From a checkpoint of a small transformer trained on Wikipedia.
Architecture: LayerNorm before each block, rotary positions, biases, attention and MLP in parallel.
Each number is 500 + 25 x the weight over its row's rms, rounded and kept within 0 to 999. Layers, rows and columns count from 0. Numbers have three digits each. The size before them is the row's rms in percent of the matrix's.

# down: layer 10 MLP down (transposed), 512x128, rms 0.0789, rows 402-448, columns 64-127
# up: layer 10 MLP up, 512x128, rms 0.0794, rows 403-448, columns 64-127
down402 103:496486515560485459495510524507509492536484458502476516512538497469491483472512486474556452527504499480476489501557563518555480510549477515510487523456495493500496502504525516496498461510480488
up403 100:498482525561477526454490496504509450532537510513520477493514464502536501495500513496486519499482542508501548510507464476463491513459524506521496466477511498456491466507487495482489476488468471
down403 099:544505537546506459512507520543486485497477505497532488502500492460494479508519478500480458510484514536515480491479500475480491462504470465525505497518546469516518491509586501560483473512481521
up404 089:475515524476535522493503529513499509518463482509536553509500516533490480525543467468493482486500524488500497507520468502456510491513528491496477508528530488514480470513482489508516510484532467
down404 085:507465498501507512484474465547494497513520515488500510485547528487498506484496469506516488459548508504503470519498504525546476484487500485521515495521486491533520519477501434556532498502464508
up405 099:501532510543504537459516476472521460523519545549504500488431546496530509534521534489505514490484522540538532463516495481483500525534512553486485498500497501516465479514491468471485498502461501
down405 100:469458539476481503472512551543480483497549522510517500535433503515491495514504457500570512517506513534535539527459519457523468470500465523461507511519514472487501521525514504501514482505469468
up406 104:500485528557497494505484471503503479494528498459514545547490479473508515530467518491470556541505528482474487489511500504474515477467512519487459479512470463514504519524528505501488522458490486
down406 109:497468488511515532474485491479488517539474480483523495506476486522544482478484524516518484516502474532480478511520540576539466476514463427524527477508505485510505476459513506493462499551519498
up407 107:462501512553540538520534475482492542482520482506504491488496491511472467527550489490481506519509514500492548500503500540472499513518496521523474518500514498477469474478474501481473486477547496
down407 099:521519472498499492504513534496516509481512495519496492487489520496488500500485519481488465529510509505444507479499493530495502470521519460541476529558439494508480477511514471446524481466500511
up408 089:482446542522457547525491492514510542512479486493500496517528510542526516489458480508478528506517542473488478496499490505514509461441540488517508465464476534525502486485540514507482486433502491
down408 092:500548535480521469486479491477539513483520503517495506487471483475457525576528521520472507458483463496491528513513492494490465481497477502509445523478514513435510510520457466571495513540499499
up409 096:478507500497504490458495496461514473491472492518491498531514491510539512550516528550484465484476532522550536508512487501452488533500515502485482566447465483481536508514506524459551462481482502
down409 095:529527488490539488512450497505495519496541501497499447507521510492480491520503505472528513486490442514471542518497547496538482480539486504487491488529474471527500513479541485509499456489463465
up410 102:455546498491515519520522461486518505503531484518477501555544481541509511535526531512500478502532531486484498478516475503487452504513521509517518527478478483420519482453425542504490495502538490
down410 104:476567543507506531492490464477509471494517523529505557513472457449489525473498511493494511544500530470510448510476550473513521480484527518550540506515492481485495523471528484471508500494499506
up411 101:517513501520517506514507500508478474499490465555541514481504485472505523497520516517469505488471508492533534506482499492503508499513516530508485489458529491464463467470542535500526506475476453
down411 107:456479475516453515520550483518509491535483505506506531500472527532488513499513480541534503490468473510464462501522469509528506522481468490510471482486485471552534474483492499509456476515537473
up412 105:502510491524531504544514495530517535546508519503473493514533508493530487510516531462498503511527484517534508473545486519491454477508496505460441484482483540505472431504457523528463475453501501
down412 102:512531495521478486497513455550507486538496442501528515450522454555507490491517542508484477483526491513519521500486547513509488505464520505528525521493485458499476517475530532482507533483474537
up413 112:488530518531503487544509460473507479513505468497515535514529513508517491484471543479486477482475516519464489481515541499510420475479508499488490477458514540463467482515518504563537481490513515
down413 115:528527538493469552491541514501527475485525456579512490520475485464525491488422491456519525491493526484506466501467540490483483491498462526512487473498462494492514524488470462515497516487480496
up414 104:480488518554475517513501490519510433513510511476453479536514453496515489500507505502485529541504527496501539482511507437462514500529513510504484502495536537499498461486508503481490483485502458
down414 112:497473498526553496491505473462465511476481499515508520472503544483471523472480530515467504480516496473484512491513472507486479497467504491516503530512537464495471560524530505531503476493500510
up415 093:467511517530528523499517488463467519493511515467509482464479490526527482517518505502474549526483506497511504513541511504497546521508509478472484485491511495512470499476516467470534501509512543
down415 091:542428519475486501523477491512477503513469464507500491493492520513520492504498527508476544541537505516468474497478466477488498479491502490513504486498485538460514483464544513522475479494502463
up416 102:500552499485519521537513491513485547525508550503526545471498453523528519498469507504513532468521512503491478513483499521460490509486519474470491458504528499497565476465468534470481488490507467
down416 102:484483470535546494519480479538493472527480497535531468452498503510502504482474486445460509521508472493473500517482490484512507492490447479536492500519521454509487536510520502469475506496456525
up417 093:460547514526511486567536488439501500479475526504510494496540474495533467502550519463513487505484502494519547455491517505499481496508512495488463454494565505498457472499465511481520505474508515
down417 087:507451510531488544482491491519466573470525481506483420521517540474476475556443519481487503494480486518490500505484502492524471521494472520468492498537502511508526501504510483464488526482476459
up418 099:481506552525539471550482487549513496542507486486503523530515514481535540507528490496469485481479457519488497503502508478486521484519515487494492500494495526531529498456500525506490466496522520
down418 097:493468491513486524490489484505471487535474518504496497478494495473503460491547480549491552513526497522537498492493534547532532505507533496507500503481481482502510523494517463522490474477494490
up419 096:497514482512489525545517464494520466521484485515504544484508508513507485513515505492493500541513548505496499469439492517500517580517505496482473479502459529516511490497468481492501498512471512
down419 092:522495528451495539454533534543489509518480506509470488556461502476517530487505492483491479490489517511438526509488508521513508475552514489487519492511502539527483496500496517503495483534482467
up420 085:487459569515492530485502455476510489487496488523489517492494526515511478475535501527501504522538475484493522492524499507457440531515517526505478470498496507470530514512526509509538498496461455
down420 090:545499522455506517515517550478523488514496540507492439522470519476480509532474496523530461480479535493447461522515512512487536497498529466469514540508485510506507521477524496478507483498442512
up421 105:525501487512502521541503513478500526468534532497490478513517498509521506531514515534514482478533520506478554542512534450505525506492493500512440513468539510499485463493489528509500469465501534
down421 102:496514493536505519471516496513490483471548504493463526440471518492481507485532468494514494502498495560506495482480508447515517525471495473483522495534517489494512535503523543515513501465509515
up422 103:477518491497510523536498521501470463496541407524466533518525506541515495524543494471489485487529490517514509521513489502495434459497507546496477463506523472503525451468473480456493496477482517
down422 102:513495492508506522509530522498495461523454439539540478528476499510475482466526472530514512536469469542482498459451460497479515517495498526498524536525495504518519493537498494510493523494507513
up423 098:479510532490504523492490514516491520488511510491488519519469511489493549545489514512474481521537532496531478498484548504479517481528521476446533484487560477492526492455474471492526470505472524
down423 102:560496520472481471502501503490461533507493513517467461552548502483535442491531509510488518461512526478455463505494522521492511483521532490480476480495550530485497434507475517489502547492547482
up424 107:488513559504468511485474506515490565498508482555498523514517490517510504504454523510498503487525509480470521490509524450539449500512505516481485489500537527557508489477464518499540492478469459
down424 113:466534463480513491501491488553500501564460490505553503479513442486497540511477493503500543480498473471476502546508477523492476524516506468491532502516516497481496521506511471475541470509490515
up425 104:476482515546543535495490522504480525511518503516456518480473527489517539532462493491441507512464510521519509511542471514457525490521508522527498456488509457524555514468514480506511477483471497
down425 106:540497487548463482486499502509505543468489456492476489524525501504473470471475428506507479466484477533499502491459466501480524543517536520467510513486552535497546482512515518530491511479475494
up426 109:539489534496516498530453567515527541505546489506502504527559478472521513505501503485481508461522513511489511463499483503471502504467535518489481496476575525487508506431504512491481494471519461
down426 118:502519522530502502488500436526459520516474508554457475513486509522452478500501504480437501484501496473469537510458526519457491492506490492539522493513494481493485525558516491467502560480498515
up427 103:536569532495499518505439483495496517550503510477480505532562523504532513497530506499519481503490445522527485473515537490475515459507495519451475500471486559555469492497497546487506494482499487
down427 107:469513496510505503530457469555522497535569497518532507483506511473498506473480501505499476465521519519500449547509473498492556496501509502541457510499487500461538457501523513539461535511540525
up428 112:480475495530544542474507473549470468496553462516472514502511482485446515520477532485504508480517518567474519473481481495497498497507543538468477544498504512516547485497503485470507505475513515
down428 113:475485549500492471499542477506524517510520484483552517491479494517495482462528481557548484505523525530502537494474525505508459510491555491515497540500510485546495508503503455526487504527519474
up429 102:469489550518483548521497492515506529543537510477466526544478503517514467530518457499479535480510484535505476485500464499496469523494503478471471515503519507520479448507510517500509480461456492
down429 111:474533525488528560501518484559514484453492504503517485540472472506504508538483492494482492511520552503449451497509503541475503476492476529506511446483516466482489515506513495509468504477530494
up430 100:511534522494465483486519517509482477501496522489486530511577455519507522518448493520503471491474484497516529484496485478523522538498544506503506494480482506522482514424500487496492536509565503
down430 094:511476491506510486469483518493513505481485514518506457463472505467516500478495540480463526495480522536505462508485483513484477531450497492500492486529532498492541532516490499487487492488500526
up431 100:491512547497475500518524490451450513493503532492476495512479530555551546497453507538495492497492504526510542485520513537499525481498523531500526453449482508484538503477500505502483514470484527
down431 110:515472537521480564503520493479505477485509509489478495501497522490513510509476505485497468426468507475498487491549483466489445496508502462502498508538484540544512509524535440536489523425465496
up432 093:476466502456492526468517510470533506481522521499485516547489467508542481508562560489497485512505495448530545487514516541486513510528497514499456490470555492498459519513519528473533471457534462
down432 092:529498502537475523489500449528486467512493508486534454529522478530454463556457520517450544490517500514510465524510468480448499547508500515473509510557475484496509487479477496466440538502485531
up433 106:461496461515538533555482517435508521533522479487527498475511486515488493552483505475505540496543529500492522481495503489505531462509508524495473477506479528496524512491472470513476485516525499
down433 098:509436467506528489499503510463501534497481495471513460473481474525493485497489467519500523463510455522532500523480502485503504475512506506481488550486473508466523503481522521485473505531496447
up434 098:476473520518505471491532453510524495517534528478484510523519513460517491493436503500497516509565506492470535508518537445480438508513529520539505489508506521507503509494508448511471510477483545
down434 096:545457459481505500493497442534493504493494488508484475484443447525452508485525526532528517520461484509516460504491515503519508514489439470498527529515524487494489571518487509461492490479513468
up435 099:540459533530536500451522482480488570510515484531522526501483516464552456514514511489512507508470498489468497483494514531470517523526496504478499471502500523467506509512458486450483498480474511
down435 102:478499522496458522549507451478542485512467468516484502490515453558513497508539504507466486464540494507476488515552480483531510443528510462515507489507488505509510477478506539537476482481455469
up436 107:503494531525497549456510506511491483530536518491491529521540503507507488509473495477516483530511475510501524464478487465448516537458503506506478454463542486505484502499482491519501483513483472
down436 105:500482476500450497537506451540481511479469519524510492505510504516466473494472505458508502540507512475495499531442486540504512523474487482505515517478508489516505536546508485507494479526520488
up437 089:510519453468534519499469497534520524483477501510482492543512487461543507526522539440500525502488531471477504489493447552525484519513540485467495506466544532487461496490522525495533486469478479
down437 088:458538509487472469463478493506479498472524514511518441495484527501471481508513539528459524461503506531493474467539506481467459524496493534471481515497478489508494489541478487503475499471477524
up438 108:484512481512482523532491448524474529549515531514475519519486543514503523508536503500536509537473483487511467469520472478509435522467506506482506462499484500491536490503481522537479504474485463
down438 108:537496517497505502470535519479512515538493450498476509479490468489484514502493498479495515543483508471528529491480549482523513484494497486505504467451512518482454516507525506471496509515463524
up439 106:501516519563545527534506483532484495506538457486488494499441501514534468539519487500477509497500510509493526507525506500473518439509534463523481491495503484451481509486511505499528490441519495
down439 106:517499552464535500482480479473457519496513469492515506535468500480494533524504489484466493506478493524483505496526516506487532479488470439520499478551456481505470533473502488524519496478517529
up440 092:486531523472507520464479466510483495540485475526542478513460489473499504516497504448481574521487494527528546540502507504470492476550522490509479484459516501479566488503453536481485508450485510
down440 088:579486470521496484500500536536500512480504511515486465490503467509450515495488532509549476498536469508472533511513493469475517500515497482501500504513443487482527521482469445503526482516479463
up441 106:510510528527476547473509488451527473512488521471457514516497504490510515536461506488480544464548510518477534525532459526481511465531504491513485497478522484524473491467477541487468486491484457
down441 109:524502508498514502467485521514516471516546489482449530485484523502538499452447506497475502481507530511496486480529469502488465502485546476531494526484508550485546464542504527495510523494525524
up442 095:489498504501517536495489507529505521533486523503522549507509460493518534524465484541508477500525531453489498467478494512524515530503551480481491469484499519536522529506509480512496499466504520
down442 094:496468497484494544465495515489504498516486476459510482458507489488487491459467546493521538463507544528475432511481518515527482464450466502503509500500505507510489510503509502479492507534480479
up443 103:482503497493507526529538530499524506498509522532504484514543521469528507532469486490511491504434504451544521446516462478494487534499511495468483472489446491493513472496460549528511460477466523
down443 106:513481520493493498431448457538513537495487523482493499527501488512455483528514501476511522502524505513452466498502526435502518471545525501501482530505522487439493493523524509472480486476529535
up444 110:484494541505518518538522505498522473495545500479513485519536512532478521529508488473528485485532497499510505468560534472496522498451515502513524491493488521497480515473527474499506558496484502
down444 114:475529511481485515514492490497524521518506474509503521524515499475544512473506528508468507494503522559441498494524515494486461509443444482510510509500510506515461515505509546450508512533475461
up445 106:475519489518492536481519523543535520513481499501490517509496484527500478517474501497500484458470487532417536471472501463498477485495495520493513442488537541464479485500507543474502529481487452
down445 101:576485510539462481490525506511449538501520530471504477517454497475497527475462458523485470481473546517532503524465499486480496524490490485489480553493507487480475489505476501492511529528542486
up446 099:502452502491508503505499497434494492541507505522501512518474541525514455517509513473475529518503503487510514491476546472496495514536527539530490515486513540514531487469509510498547553504445472
down446 090:523526500512468471464499522480514490427495449510518495525533489513462516459532481489509528524514489487532494531451501532523484507504494485495508431491468459475490500514479517495464509543537478
up447 095:478544507482477511557496474493524511521514479530498475541509500465498526530487527503415496490498496493411479503512497494486469530531527507466480504501503517476515515517461487496470448495518491
down447 092:496506475465494534483481496488515508517505481525480525456512493485514546508467497518499499468447507499494547455505510518487534476504528523536493505514475509545477539489514494493533523459524538
up448 098:515531506514495536507493490498525476509515538515464499509531501501511513549477520482505514519485502481501516492450505491499508481470494515528484497496542546476490473465538485495474516504480495
down448 092:567504519507496466474510506472483503502548517508523511476513520462478492479456475538478470501510427512507532549482525508511457518488503509511485514495457513510499498515481489513496497520536485